Each number is 200 + 40 x the weight over its row's rms, rounded and kept within 0 to 999. Layers, rows and columns count from 0. The size before them is the row's rms in percent of the matrix's.

# down: layer 6 MLP down (transposed), 1152x320, rms 0.122, rows 421-473, columns 256-319
# up: layer 6 MLP up, 1152x320, rms 0.117, rows 422-473, columns 256-319
down421,101,146,125,205,234,181,211,201,163,286,191,235,198,205,234,239,218,233,165,145,209,275,182,206,276,261,167,243,195,279,208,217,198,237,104,264,212,184,174,261,273,207,257,235,109,165,202,185,198,174,202,197,167,222,218,234,170,133,238,238,148,192,211,276,138
up422,101,198,230,164,183,163,164,187,222,263,209,181,214,138,153,201,218,250,194,171,216,244,220,204,307,243,189,233,203,156,225,183,141,142,233,237,157,269,137,195,144,186,201,160,178,100,230,94,194,224,238,169,136,142,197,154,173,220,175,244,164,237,224,218,217
down422,099,209,202,247,160,224,237,206,221,104,272,202,216,198,198,182,220,155,200,207,208,230,217,196,188,129,181,162,179,210,204,167,290,163,183,202,192,299,252,206,180,172,138,140,167,212,180,127,189,186,202,244,116,131,168,205,154,203,134,176,200,215,151,192,226
up423,102,153,256,243,144,154,166,198,292,138,189,197,180,124,208,223,233,268,189,191,249,255,258,209,229,248,229,208,243,252,205,203,213,201,141,163,222,243,204,140,257,203,208,198,161,114,266,302,188,241,186,186,148,189,169,228,240,249,161,256,246,251,236,207,240
down423,104,120,208,229,231,154,189,260,234,167,261,200,195,162,174,134,264,215,225,227,191,229,165,307,154,234,189,221,229,221,186,108,140,202,164,199,207,184,193,156,185,242,163,228,211,202,140,245,236,211,198,146,260,179,218,213,146,203,172,193,231,137,293,189,199
up424,099,138,236,176,175,165,207,196,229,166,218,228,232,207,146,144,236,130,162,156,140,239,211,166,126,161,252,249,245,152,229,229,142,148,236,176,250,199,144,192,144,216,276,195,208,166,272,179,233,227,262,250,204,218,237,231,179,208,140,262,121,200,165,201,216
down424,098,210,196,221,164,207,168,200,227,241,145,268,218,184,185,249,200,238,98,186,190,228,291,225,168,189,170,236,217,157,193,196,223,182,261,203,231,167,220,185,187,150,193,218,155,222,248,186,212,223,197,124,139,220,204,133,291,159,214,150,200,228,135,216,137
up425,094,194,227,245,230,233,201,199,206,199,236,174,187,154,93,156,157,119,162,233,224,265,227,200,112,200,131,206,283,241,217,122,208,160,135,195,172,140,238,218,217,187,294,165,136,212,266,257,157,239,198,169,233,118,186,178,219,238,197,219,240,233,163,193,172
down425,104,259,211,218,240,156,215,187,194,221,134,157,221,197,241,259,237,207,228,140,144,151,191,187,178,205,231,160,227,139,215,149,187,186,128,183,187,178,196,207,251,207,115,204,162,223,109,231,224,284,191,190,155,144,199,176,175,203,236,172,260,200,283,239,237
up426,112,237,231,110,141,143,252,151,225,189,222,159,293,249,231,112,162,203,221,259,166,270,154,153,289,123,184,191,144,136,276,217,207,205,216,212,262,226,163,193,159,217,217,166,214,193,111,162,221,209,168,275,230,239,168,235,179,197,196,239,130,269,156,156,171
down426,102,231,266,194,189,202,239,210,230,182,170,171,247,205,210,163,185,146,193,127,281,147,178,162,188,210,181,171,234,209,174,243,231,127,200,254,243,176,228,213,174,218,195,216,107,241,207,284,200,162,151,201,236,169,158,223,171,224,198,149,155,165,147,158,174
up427,093,189,225,196,245,257,208,193,169,243,229,255,215,177,211,217,229,260,185,161,202,243,222,177,230,293,179,232,121,263,208,166,165,205,183,200,239,228,202,206,205,156,157,226,210,206,234,172,223,192,182,276,284,185,190,196,206,184,201,158,316,166,189,125,160
down427,105,245,121,186,266,121,155,189,150,174,183,212,143,214,173,216,246,216,208,229,188,247,190,176,229,196,206,210,200,161,212,213,204,247,124,205,222,248,266,188,213,183,209,159,182,210,224,154,193,239,217,158,221,209,213,188,144,126,151,197,204,220,201,171,148
up428,094,208,227,213,210,212,232,171,195,158,241,177,251,159,163,172,209,166,151,179,105,256,176,230,266,248,219,182,187,125,232,154,230,168,226,178,205,208,210,196,174,175,207,251,253,153,179,157,222,228,234,158,196,203,165,215,186,239,243,202,279,228,112,293,167
down428,102,211,199,237,234,159,133,277,219,217,240,191,181,196,154,155,197,196,246,145,211,170,191,166,255,166,223,127,165,279,249,185,173,150,217,140,185,195,187,231,190,186,232,207,234,174,231,190,126,208,231,177,147,211,207,152,193,175,222,123,164,270,244,155,304
up429,095,208,216,189,192,159,233,226,254,240,257,149,152,197,163,201,248,224,160,221,191,264,139,205,226,153,169,210,175,217,259,235,195,173,204,223,216,255,190,231,141,194,199,192,156,164,142,219,218,203,204,222,164,209,247,211,186,126,162,282,188,167,128,183,123
down429,095,164,213,234,227,208,193,218,175,161,231,285,215,194,216,247,188,198,175,136,195,164,197,194,154,209,284,166,135,249,182,199,214,186,153,162,258,132,198,230,241,185,172,285,199,257,231,183,167,211,133,219,191,187,154,116,254,229,217,146,185,210,223,237,197
up430,099,216,172,257,206,178,208,198,96,164,206,153,217,122,163,260,148,213,207,188,184,190,168,233,167,118,183,185,251,125,201,193,190,127,154,182,142,204,224,273,159,137,205,293,118,292,200,180,224,207,181,176,194,217,181,238,219,239,239,221,194,225,167,295,131
down430,102,241,130,241,245,232,239,202,183,248,145,177,276,288,157,185,185,236,178,210,156,277,243,199,227,218,220,158,223,252,174,247,243,166,191,199,152,172,184,161,118,221,187,206,187,189,159,243,204,235,178,191,139,185,205,236,151,198,216,206,106,138,193,163,277
up431,092,193,199,196,247,224,188,181,159,252,180,186,236,248,201,282,204,264,216,140,236,206,235,237,285,168,256,203,230,150,166,212,189,177,221,169,243,218,256,204,199,144,199,178,157,152,183,228,244,169,254,208,232,146,202,120,223,234,216,259,227,243,199,125,180
down431,096,212,193,258,224,221,144,191,166,201,119,246,206,236,144,166,150,207,205,223,257,189,299,156,195,113,114,74,238,269,194,220,213,240,192,139,141,238,228,204,217,235,290,248,246,162,148,122,197,194,110,132,179,184,181,156,205,191,240,210,191,204,149,196,122
up432,095,174,213,119,179,142,189,205,185,244,218,157,199,162,200,231,222,229,273,182,241,177,218,196,137,226,207,189,184,240,163,131,159,189,253,145,250,265,274,181,173,150,182,276,134,214,207,149,248,247,218,191,232,234,203,197,257,226,175,188,252,149,195,208,207
down432,097,139,175,237,224,210,184,194,246,122,283,249,118,233,281,217,238,181,205,199,249,137,202,212,257,186,216,212,201,307,153,122,245,210,156,205,192,196,220,194,207,200,181,200,150,188,218,139,213,250,125,275,137,269,266,173,216,209,278,262,115,243,208,184,203
up433,101,205,251,159,190,166,214,136,205,230,161,194,185,247,175,223,233,161,174,138,213,185,203,217,171,152,153,170,193,133,184,142,177,188,111,232,136,173,159,149,203,185,232,281,160,229,222,226,172,165,245,232,132,253,197,182,203,148,190,216,161,171,185,243,251
down433,106,204,280,188,175,142,201,183,138,226,252,303,197,224,141,159,181,154,195,191,225,214,206,215,178,169,202,206,178,151,280,220,197,176,143,112,216,221,183,195,198,185,223,192,185,259,210,187,172,240,256,236,223,205,192,212,274,232,163,163,176,122,167,194,151
up434,098,218,195,165,115,186,235,171,181,205,172,177,197,120,163,281,245,211,144,175,171,222,204,187,200,204,227,208,231,233,156,142,145,202,201,247,150,236,267,149,150,246,225,273,203,245,174,151,194,167,300,268,170,161,215,129,219,210,227,235,190,219,258,139,196
down434,101,165,161,136,210,200,151,251,168,244,241,277,186,255,240,133,231,151,167,253,246,126,190,151,229,216,207,221,239,205,248,236,220,192,216,142,189,189,264,197,205,180,188,161,223,199,171,227,219,163,236,236,112,241,244,210,268,155,200,289,205,235,187,208,196
up435,095,141,196,142,114,210,256,210,265,179,250,196,254,116,306,165,209,187,225,248,227,171,254,242,225,217,219,201,243,191,237,146,171,169,229,185,190,198,187,257,240,251,224,160,221,183,146,195,157,191,305,181,278,207,188,177,166,236,173,206,146,170,202,175,115
down435,091,132,213,228,193,218,185,186,153,237,146,199,240,186,208,106,240,241,246,193,219,211,221,166,251,200,223,211,127,172,204,247,212,231,247,205,170,209,189,143,213,184,109,185,263,177,133,197,212,233,180,189,234,196,92,224,279,227,196,205,140,162,245,222,241
up436,094,232,151,258,222,237,222,131,206,188,199,193,210,209,168,176,286,256,197,216,121,201,141,225,258,192,177,220,208,174,216,210,291,190,183,256,106,223,306,199,175,200,254,225,183,160,138,189,140,219,253,238,184,227,122,267,250,183,201,202,127,189,195,251,195
down436,095,190,178,220,211,181,215,163,228,250,184,206,175,188,163,214,205,250,138,253,159,205,181,235,196,212,212,171,201,157,181,186,185,165,210,187,176,227,149,162,211,238,214,165,232,247,241,239,194,235,186,175,229,246,227,136,176,215,153,130,176,254,168,178,303
up437,096,199,179,236,221,219,219,213,196,206,161,219,187,191,143,200,187,249,207,213,206,175,229,268,250,167,129,203,226,149,147,285,235,187,162,199,184,258,149,169,210,156,203,161,170,157,217,221,298,152,143,190,219,160,202,283,108,202,127,222,245,177,270,302,219
down437,098,168,221,179,213,147,215,230,190,113,173,203,189,207,204,195,236,196,217,225,186,200,212,197,147,212,222,239,142,233,183,258,199,171,109,139,215,232,188,229,184,199,222,188,124,162,137,246,162,99,211,147,95,225,155,268,152,191,192,202,245,224,207,157,178
up438,091,144,135,192,97,181,162,195,156,209,187,302,227,136,240,167,208,141,282,192,150,110,151,171,113,203,252,145,116,169,267,192,181,248,224,173,193,203,153,225,229,212,193,201,177,211,229,220,262,234,235,236,267,147,197,164,219,207,184,169,168,230,261,190,198
down438,094,224,239,203,276,285,154,191,173,203,266,180,288,264,174,240,214,249,267,178,279,192,132,271,225,175,175,227,191,185,130,181,226,268,185,229,185,199,183,208,192,250,231,250,215,165,161,298,167,145,211,190,148,128,197,256,187,189,199,221,259,237,193,219,193
up439,093,224,161,217,227,220,209,244,140,211,124,227,108,229,217,199,161,231,177,102,238,184,199,219,183,250,215,151,180,220,203,219,177,217,154,261,292,180,224,287,238,112,214,219,270,169,138,194,144,175,258,177,212,173,186,158,130,241,142,110,209,262,186,228,236
down439,095,246,202,155,286,157,112,180,218,150,187,235,243,219,161,171,197,213,176,171,194,231,294,210,201,198,201,276,243,256,145,128,191,199,233,214,222,154,198,278,180,143,164,206,203,190,155,113,230,247,176,215,202,198,258,148,161,150,155,196,215,185,175,164,252
up440,100,239,226,157,143,198,243,235,214,141,207,188,244,162,175,225,181,216,175,229,155,149,177,210,165,181,249,179,213,218,170,198,237,124,216,144,203,118,197,216,258,194,197,188,140,168,207,231,137,132,171,193,231,229,118,173,144,255,214,192,96,181,146,239,224
down440,099,217,177,283,174,195,158,105,241,191,234,239,258,96,143,155,198,173,265,226,118,196,268,197,175,277,253,186,193,223,122,212,194,233,232,171,159,207,199,201,195,225,210,211,171,187,175,191,185,225,282,269,190,262,225,155,178,171,164,248,175,216,259,266,247
up441,096,246,232,161,213,187,170,137,239,156,293,158,151,186,175,165,221,178,191,174,212,108,283,261,161,213,111,167,202,210,216,183,186,207,218,225,176,141,246,204,133,117,209,197,166,191,282,274,180,214,176,199,230,150,182,103,154,201,245,176,268,160,184,200,236
down441,097,255,142,189,196,223,152,223,192,176,152,253,209,168,135,183,165,238,209,207,128,212,198,167,285,159,157,158,239,166,132,142,222,202,189,118,203,185,207,268,218,215,91,209,146,207,119,165,190,143,195,259,220,206,158,137,228,119,213,147,159,191,261,175,114
up442,090,228,192,182,165,191,188,172,152,193,266,277,215,124,164,180,230,140,170,192,118,233,193,174,145,189,219,191,187,170,135,180,244,138,192,192,269,231,238,188,241,166,293,228,161,232,181,202,206,217,199,225,230,146,198,143,186,165,177,190,206,149,163,198,152
down442,093,194,178,225,241,139,184,261,179,270,149,215,153,234,292,215,183,229,261,291,219,161,196,253,224,168,231,274,195,188,227,158,212,183,121,183,200,212,195,206,100,248,172,213,201,216,189,218,190,171,201,228,185,127,199,282,230,212,201,150,184,286,213,205,199
up443,096,135,260,208,240,180,192,204,202,184,166,211,181,230,197,176,188,215,273,190,155,256,198,194,208,231,214,267,232,140,205,157,178,190,179,186,191,135,257,171,245,198,161,186,182,183,198,175,204,169,236,255,231,197,265,188,185,232,156,228,223,144,222,157,149
down443,098,209,173,215,158,232,176,213,260,256,173,231,202,202,180,236,217,282,232,135,277,152,202,159,201,196,203,92,182,266,233,273,237,161,194,222,310,196,218,230,215,197,157,149,245,204,186,213,230,215,146,232,171,230,156,262,238,196,224,166,179,237,210,232,227
up444,097,248,196,246,190,162,185,237,238,159,126,212,225,238,138,202,196,182,185,114,229,162,138,219,218,230,120,195,170,253,286,263,213,183,230,222,252,253,207,215,208,187,233,216,164,287,165,228,205,202,199,221,248,204,282,206,155,231,324,221,191,222,195,176,188
down444,095,225,240,170,233,176,225,221,248,217,233,113,171,182,188,153,195,193,162,227,157,240,250,176,151,160,219,283,156,205,233,192,138,270,256,160,209,122,223,106,218,137,200,210,180,131,198,233,243,165,212,194,184,227,190,200,214,205,220,190,273,156,215,181,181
up445,088,219,184,257,224,288,207,237,148,207,258,218,221,177,174,275,228,231,222,242,207,207,184,240,184,260,209,169,218,227,123,175,172,212,259,188,102,155,202,209,295,261,167,219,195,208,236,119,238,180,191,212,266,222,242,197,166,201,190,230,243,181,209,247,198
down445,095,258,248,215,169,221,239,147,226,190,171,202,122,163,199,243,175,234,175,198,122,181,248,203,170,211,239,235,217,193,269,202,185,179,192,160,227,166,203,252,175,178,177,208,181,197,244,259,115,193,182,162,173,210,228,219,214,148,267,154,146,173,296,194,227
up446,109,281,201,132,237,208,131,160,114,287,192,193,137,160,133,237,156,250,165,196,187,191,225,171,235,211,70,220,200,183,176,157,220,210,244,258,293,166,221,241,192,185,237,253,139,243,228,151,194,264,226,211,230,160,260,171,234,173,156,225,169,115,177,183,238
down446,095,218,184,177,196,142,192,200,166,269,168,259,172,149,203,171,197,167,189,170,239,196,194,243,195,220,161,172,276,196,212,177,199,188,139,179,140,216,186,150,207,199,180,212,225,191,217,238,210,289,224,227,259,94,227,266,166,145,296,206,121,224,241,143,181
up447,106,239,279,176,152,195,220,143,210,182,164,179,216,217,238,158,213,197,143,162,176,227,164,255,174,198,186,123,173,161,189,183,185,259,214,200,180,211,146,236,193,196,230,221,229,148,191,234,284,222,193,272,110,222,172,257,176,259,248,151,195,195,157,248,159
down447,097,152,199,192,220,239,184,184,241,248,174,168,199,188,188,195,212,128,154,217,221,210,203,177,196,159,217,199,211,234,162,174,248,236,116,150,186,188,186,191,171,203,219,232,181,183,168,243,202,217,161,207,222,169,161,160,103,170,198,265,169,216,241,270,186
up448,100,238,229,183,317,149,153,201,200,123,186,253,147,176,182,230,212,171,138,131,191,225,235,193,252,159,211,145,218,209,176,179,170,162,172,220,226,186,204,128,170,203,221,93,214,224,191,220,210,188,123,240,202,216,230,150,223,147,257,179,202,155,311,167,176
down448,099,162,187,134,210,176,276,171,218,235,207,203,162,204,206,218,96,247,234,286,259,201,191,200,184,121,189,271,215,264,271,177,180,220,216,182,128,183,176,189,238,152,126,251,162,282,179,211,266,217,177,171,160,202,214,216,193,223,197,90,224,193,112,182,192
up449,102,276,186,174,222,193,185,219,235,190,214,198,202,299,172,246,177,158,180,129,254,243,180,195,239,224,103,188,196,224,283,289,304,181,179,256,285,223,155,246,202,226,177,174,222,171,169,211,234,270,176,121,199,176,219,158,245,208,175,191,204,216,115,202,225
down449,102,213,247,144,188,205,227,200,232,229,205,158,164,168,216,331,214,205,199,254,165,199,243,206,225,242,165,222,133,194,244,176,231,260,194,228,241,162,143,171,198,196,324,217,133,184,177,239,188,270,189,92,140,224,196,215,187,202,212,187,266,166,220,196,246
up450,098,288,175,191,151,250,229,234,179,196,141,249,150,173,165,236,151,155,237,190,287,261,160,221,154,304,280,139,204,210,203,254,272,179,195,163,186,190,280,252,146,241,206,264,202,204,222,179,190,245,166,166,173,247,175,214,155,173,264,144,211,286,176,184,190
down450,101,199,237,195,137,182,151,194,239,228,233,172,259,233,158,294,142,219,152,222,143,268,191,191,136,216,247,210,216,264,222,212,173,164,170,167,188,239,249,187,235,184,181,205,214,148,157,156,231,198,196,235,221,163,242,173,197,217,198,210,161,201,173,279,166
up451,100,230,186,208,194,132,222,221,151,166,168,209,116,141,235,188,219,180,107,272,221,208,239,234,199,221,98,171,276,205,238,224,191,198,164,159,229,118,230,244,232,161,148,227,243,223,195,178,222,218,186,280,196,161,221,212,246,131,128,224,198,227,137,123,215
down451,098,135,145,236,301,230,196,277,235,208,212,220,151,145,189,166,192,218,193,201,218,171,145,175,244,149,89,158,217,242,199,190,194,103,232,238,191,173,153,161,186,253,245,198,252,180,192,181,139,168,136,148,200,207,263,200,203,236,207,263,157,268,146,175,238
up452,100,251,308,204,216,250,242,237,200,169,185,177,225,204,178,203,179,232,137,182,158,229,170,197,190,178,178,264,203,180,183,225,198,187,150,204,210,196,230,185,171,115,264,215,203,164,143,172,245,262,177,235,193,175,214,126,256,194,186,208,193,196,292,159,194
down452,104,229,179,166,191,118,287,240,136,166,213,300,138,226,214,302,144,134,197,217,173,230,204,250,244,264,216,172,154,224,213,238,224,170,167,183,231,143,231,174,134,227,196,175,165,185,153,236,180,221,223,236,164,218,193,140,210,224,275,231,229,155,176,126,217
up453,100,143,191,242,175,177,231,265,227,185,58,240,229,216,168,307,273,227,296,167,229,219,226,152,159,238,259,164,213,225,150,205,201,181,167,154,186,205,201,195,243,149,154,170,134,232,212,172,256,173,218,181,196,196,166,171,197,221,191,120,231,221,197,196,168
down453,100,174,200,146,221,261,159,206,303,166,142,154,210,241,208,122,161,179,235,262,183,258,190,244,191,183,224,201,166,123,189,182,185,163,223,178,177,97,241,213,233,217,269,246,139,226,187,264,219,233,192,161,212,238,230,238,213,235,218,194,227,211,180,203,160
up454,094,197,165,219,150,173,231,185,158,177,145,150,236,174,229,111,163,275,189,212,214,169,250,174,156,204,173,278,191,254,238,257,160,247,206,186,127,202,176,174,224,215,261,194,206,148,147,227,125,169,237,269,232,168,185,208,148,199,241,222,172,220,120,185,164
down454,090,137,167,186,221,216,247,224,193,243,163,196,144,260,183,158,195,153,222,202,196,196,183,229,220,207,214,239,207,202,198,210,189,166,191,176,262,205,179,312,200,216,94,248,166,227,270,253,197,251,187,206,191,201,254,228,216,231,170,207,247,180,209,196,227
up455,097,235,148,166,116,172,218,294,148,218,199,198,184,165,179,183,224,169,121,186,104,303,208,190,244,276,252,236,193,228,175,210,151,212,207,230,243,139,181,229,153,253,167,191,178,257,245,258,188,183,214,245,288,234,230,256,180,177,185,169,218,182,180,148,227
down455,093,175,254,176,190,168,177,202,255,247,143,215,264,144,264,258,213,200,243,181,189,225,97,242,192,199,210,116,206,230,153,177,180,217,247,207,182,258,237,195,267,247,212,216,213,122,236,205,227,167,185,165,112,255,268,151,243,190,216,226,316,147,173,189,167
up456,096,238,126,134,170,132,210,174,161,252,176,178,213,134,197,248,231,220,191,136,226,166,174,246,190,248,185,141,271,215,189,239,197,185,221,211,169,110,244,219,233,187,156,248,215,127,225,177,197,214,288,182,193,236,209,195,278,223,200,248,237,183,192,177,229
down456,097,139,214,322,264,208,177,272,202,183,162,205,160,259,182,237,208,235,266,103,226,187,142,197,190,178,191,216,185,154,146,111,136,118,273,192,203,159,206,218,154,192,205,167,161,250,208,246,195,174,137,174,302,149,219,195,208,169,203,198,205,158,210,181,188
up457,099,191,288,151,194,194,248,194,218,137,220,242,207,203,228,232,170,301,211,245,205,100,276,202,209,261,138,178,249,193,224,219,253,225,203,186,219,199,115,208,208,217,173,218,199,153,144,127,181,162,195,202,196,242,228,239,194,143,244,212,147,211,230,254,114
down457,099,245,195,179,130,300,200,156,146,212,153,133,205,205,218,170,214,210,159,120,163,143,171,242,155,158,157,191,163,224,129,209,126,227,217,158,170,276,167,128,236,277,167,275,182,186,171,217,215,236,169,173,220,213,200,229,173,230,215,209,179,199,242,164,174
up458,095,255,217,245,178,185,205,255,200,165,318,174,154,250,101,190,162,165,176,183,230,171,238,279,138,118,136,201,227,197,245,173,150,235,272,161,227,177,275,253,167,212,264,166,151,179,204,281,211,206,195,234,281,185,208,198,252,231,177,243,219,188,274,162,210
down458,101,236,212,222,197,214,155,164,176,283,213,182,153,204,259,148,232,241,194,172,129,187,221,121,146,244,139,266,203,196,168,205,192,272,236,165,125,215,200,212,181,182,135,261,252,176,246,203,246,121,247,158,200,214,185,249,179,217,132,202,226,159,162,235,124
up459,100,213,162,200,182,225,176,303,187,205,249,206,219,228,105,253,163,230,185,229,180,221,192,213,238,197,200,300,219,243,236,177,199,224,171,214,167,172,168,168,210,128,197,239,149,240,232,144,225,103,204,217,178,199,244,171,190,235,119,96,170,171,238,217,192
down459,103,215,256,149,159,281,166,193,134,195,216,151,225,162,261,194,142,255,181,202,192,218,232,231,171,212,262,213,240,220,246,191,311,280,171,271,301,142,212,162,216,216,237,178,146,205,247,244,210,140,215,311,254,260,161,194,150,206,199,166,229,230,151,225,231
up460,104,269,207,243,211,215,207,206,207,195,218,216,226,162,276,161,171,181,220,210,306,156,269,184,222,191,233,254,195,185,200,166,218,232,178,238,281,130,270,254,192,200,190,230,228,196,202,201,200,263,192,208,224,187,182,95,206,252,165,232,202,223,209,208,199
down460,105,248,181,216,251,304,197,213,191,185,163,218,190,179,233,187,225,277,152,228,264,168,275,160,228,196,214,203,159,184,148,254,231,221,228,251,219,216,228,172,244,185,172,214,162,166,167,176,203,219,186,294,154,261,203,198,258,220,188,191,290,247,179,207,190
up461,105,167,190,256,219,169,166,107,183,153,176,145,175,192,207,189,282,157,189,195,136,266,185,212,190,200,203,203,240,305,156,134,162,224,175,156,176,239,136,207,210,225,247,196,230,186,227,170,143,182,192,221,179,208,210,144,250,113,181,269,212,198,249,159,201
down461,110,237,195,205,198,240,230,222,220,222,205,160,141,158,155,175,163,151,182,151,215,162,220,198,226,176,192,236,197,266,207,208,147,196,210,177,196,244,241,228,194,156,288,224,170,208,229,234,217,306,139,188,161,145,141,228,205,201,180,216,173,229,233,255,243
up462,102,186,219,170,225,221,199,188,160,90,190,183,142,194,194,209,196,197,165,186,210,232,207,218,194,200,178,153,180,250,192,165,136,207,198,127,143,112,177,215,221,141,202,240,224,219,238,177,222,181,256,228,155,160,190,241,135,197,266,232,168,220,209,160,212
down462,101,204,230,208,204,250,232,239,127,190,165,248,222,214,189,222,182,140,149,262,113,183,226,256,170,169,225,247,205,176,201,221,188,262,245,219,229,169,177,93,218,213,201,132,199,190,179,115,210,184,233,242,215,267,157,261,226,148,120,215,227,199,112,179,278
up463,096,223,214,172,241,167,222,259,233,178,160,183,200,115,217,151,211,169,200,192,173,169,209,150,172,216,126,114,175,169,211,238,196,173,196,277,138,191,292,198,174,227,213,205,215,229,178,159,184,177,242,247,164,158,157,217,236,200,263,150,124,202,242,210,171
down463,096,212,246,236,283,171,224,174,232,228,210,189,224,217,166,146,259,208,230,150,259,185,228,263,217,249,282,148,201,189,290,164,231,170,228,217,197,179,122,172,208,152,145,250,244,207,166,222,251,186,169,226,240,192,169,239,188,224,198,161,192,229,185,207,260
up464,106,148,222,203,225,211,198,284,220,217,130,250,231,152,242,254,240,236,160,217,214,228,201,173,177,205,217,132,201,180,250,192,211,172,237,213,190,221,197,186,256,161,224,198,175,192,216,182,222,155,193,217,252,190,221,179,211,208,149,209,227,192,180,187,175
down464,104,262,250,198,220,161,179,238,167,235,262,209,180,209,246,248,192,222,207,197,157,209,231,184,216,208,180,223,189,132,280,225,198,261,229,203,225,240,256,224,191,201,167,234,243,183,196,250,156,203,186,144,157,230,241,224,183,179,185,211,93,231,161,192,167
up465,099,242,243,121,237,156,177,166,227,204,190,145,209,174,147,235,234,112,145,165,218,190,164,204,199,107,242,229,146,192,248,271,178,213,171,224,181,197,174,206,178,165,229,210,232,104,167,187,188,233,234,172,187,211,232,236,178,214,179,170,253,193,167,207,153
down465,094,264,161,228,238,224,225,203,198,208,275,179,128,228,143,180,121,134,245,238,265,196,228,129,195,190,274,265,214,248,238,199,195,204,212,137,294,223,157,229,188,167,251,209,241,176,178,177,207,191,188,256,227,225,182,276,188,180,171,185,222,219,104,141,211
up466,103,165,220,267,128,217,208,189,198,262,223,171,194,170,227,226,206,228,180,230,211,132,168,163,156,186,197,179,219,183,176,257,234,112,172,184,163,257,214,203,200,163,206,201,166,252,135,225,257,250,230,206,178,247,195,262,217,157,145,237,202,186,250,184,208
down466,094,186,148,217,216,138,226,209,230,212,217,202,235,217,256,173,242,201,239,215,217,163,220,200,165,236,221,206,181,210,229,171,177,217,144,168,177,225,134,228,232,196,243,193,271,148,255,133,216,167,134,130,256,207,205,150,253,209,229,167,235,176,189,187,156
up467,100,177,192,228,200,241,249,208,138,223,188,189,245,155,165,135,210,223,164,221,174,292,207,186,180,217,158,165,251,201,229,180,270,203,213,167,212,168,226,181,208,204,175,230,187,265,172,167,256,130,140,119,213,253,206,202,195,251,232,211,251,203,248,162,185
down467,098,218,164,246,181,183,208,198,211,250,188,138,230,200,209,182,152,107,220,204,172,168,275,219,283,212,227,233,197,115,177,169,190,216,230,251,235,153,220,226,222,194,204,182,163,249,260,256,228,192,233,157,198,185,181,214,276,243,188,200,287,233,181,196,207
up468,109,175,235,192,161,153,220,245,163,163,213,197,242,180,193,187,159,196,165,237,212,214,166,206,170,196,197,210,270,123,174,165,157,212,147,238,142,233,181,175,146,151,207,321,275,247,185,167,171,187,226,226,194,175,276,222,226,194,130,275,212,189,190,227,151
down468,105,209,264,266,181,227,196,231,209,221,220,179,184,205,135,190,231,179,158,198,255,181,232,235,177,200,169,149,124,222,271,115,221,177,191,229,201,233,219,127,179,220,206,159,191,200,224,114,172,131,129,284,208,139,259,199,193,139,185,132,198,188,201,253,232
up469,100,226,198,172,195,210,170,252,215,180,238,227,212,173,194,137,210,140,196,219,169,218,190,215,170,240,226,223,142,226,269,261,140,160,226,159,199,149,250,186,231,192,253,187,166,234,236,251,196,183,245,208,244,191,235,213,132,249,134,228,149,225,124,253,181
down469,096,159,190,215,219,165,167,251,183,161,163,185,271,192,201,234,174,196,270,272,153,192,236,223,210,217,191,200,241,269,243,165,96,216,169,255,215,226,177,198,247,274,126,160,176,272,191,217,165,283,256,226,151,208,178,246,162,175,256,180,168,226,234,241,265
up470,091,220,203,163,198,166,224,149,212,154,195,180,173,224,242,125,264,199,239,197,235,215,204,249,145,170,108,257,163,166,246,122,260,186,112,164,196,178,173,164,170,232,275,267,236,224,182,155,219,194,194,242,166,212,216,183,197,235,206,205,169,139,240,251,152
down470,094,258,278,182,152,255,244,163,170,164,231,230,201,145,222,209,209,179,183,277,240,217,231,225,221,158,145,174,270,161,226,221,259,218,271,173,233,195,180,187,179,213,202,197,193,252,209,183,184,191,199,175,223,173,201,187,175,171,191,114,145,220,238,233,233
up471,095,247,248,244,218,178,238,166,149,174,213,204,220,256,280,188,144,215,201,179,240,160,222,162,189,155,203,209,181,221,269,227,167,190,208,147,194,245,154,200,163,203,224,206,212,236,223,227,168,221,316,207,173,144,213,240,204,203,179,290,222,132,187,216,168
down471,096,191,118,227,174,185,236,219,186,258,197,204,137,228,191,246,185,181,168,208,285,169,181,230,227,244,135,208,129,175,201,231,237,209,217,201,226,170,220,160,211,156,157,100,198,225,139,216,184,187,157,238,203,238,166,222,131,168,169,185,223,242,201,169,270
up472,092,171,250,254,174,243,228,173,154,259,157,243,157,213,301,181,195,185,253,225,197,307,251,181,96,235,102,200,214,182,243,164,142,132,257,178,203,149,110,221,129,92,229,205,159,218,202,240,212,237,168,181,193,228,175,272,211,224,178,185,243,167,230,177,202
down472,102,209,254,237,226,134,145,290,180,181,247,223,222,207,194,309,217,196,217,174,158,211,172,102,246,190,236,293,133,163,204,208,219,164,203,174,204,282,208,190,220,134,194,292,232,135,127,197,226,165,189,206,239,253,198,167,152,167,162,211,205,145,232,168,187
up473,094,237,248,236,171,177,255,249,222,187,263,190,191,122,219,267,178,199,206,157,208,205,267,228,247,193,170,193,154,187,173,131,295,160,158,294,229,157,220,212,177,210,256,164,150,227,231,196,240,137,178,165,207,164,283,209,190,201,183,234,183,227,200,209,249
down473,095,128,158,196,202,131,173,172,237,128,203,207,207,208,160,240,224,184,148,216,246,165,220,180,171,192,219,145,247,215,180,177,159,201,235,161,160,195,116,240,192,180,191,151,119,218,225,122,208,171,141,191,271,237,146,191,246,242,259,200,160,230,171,85,195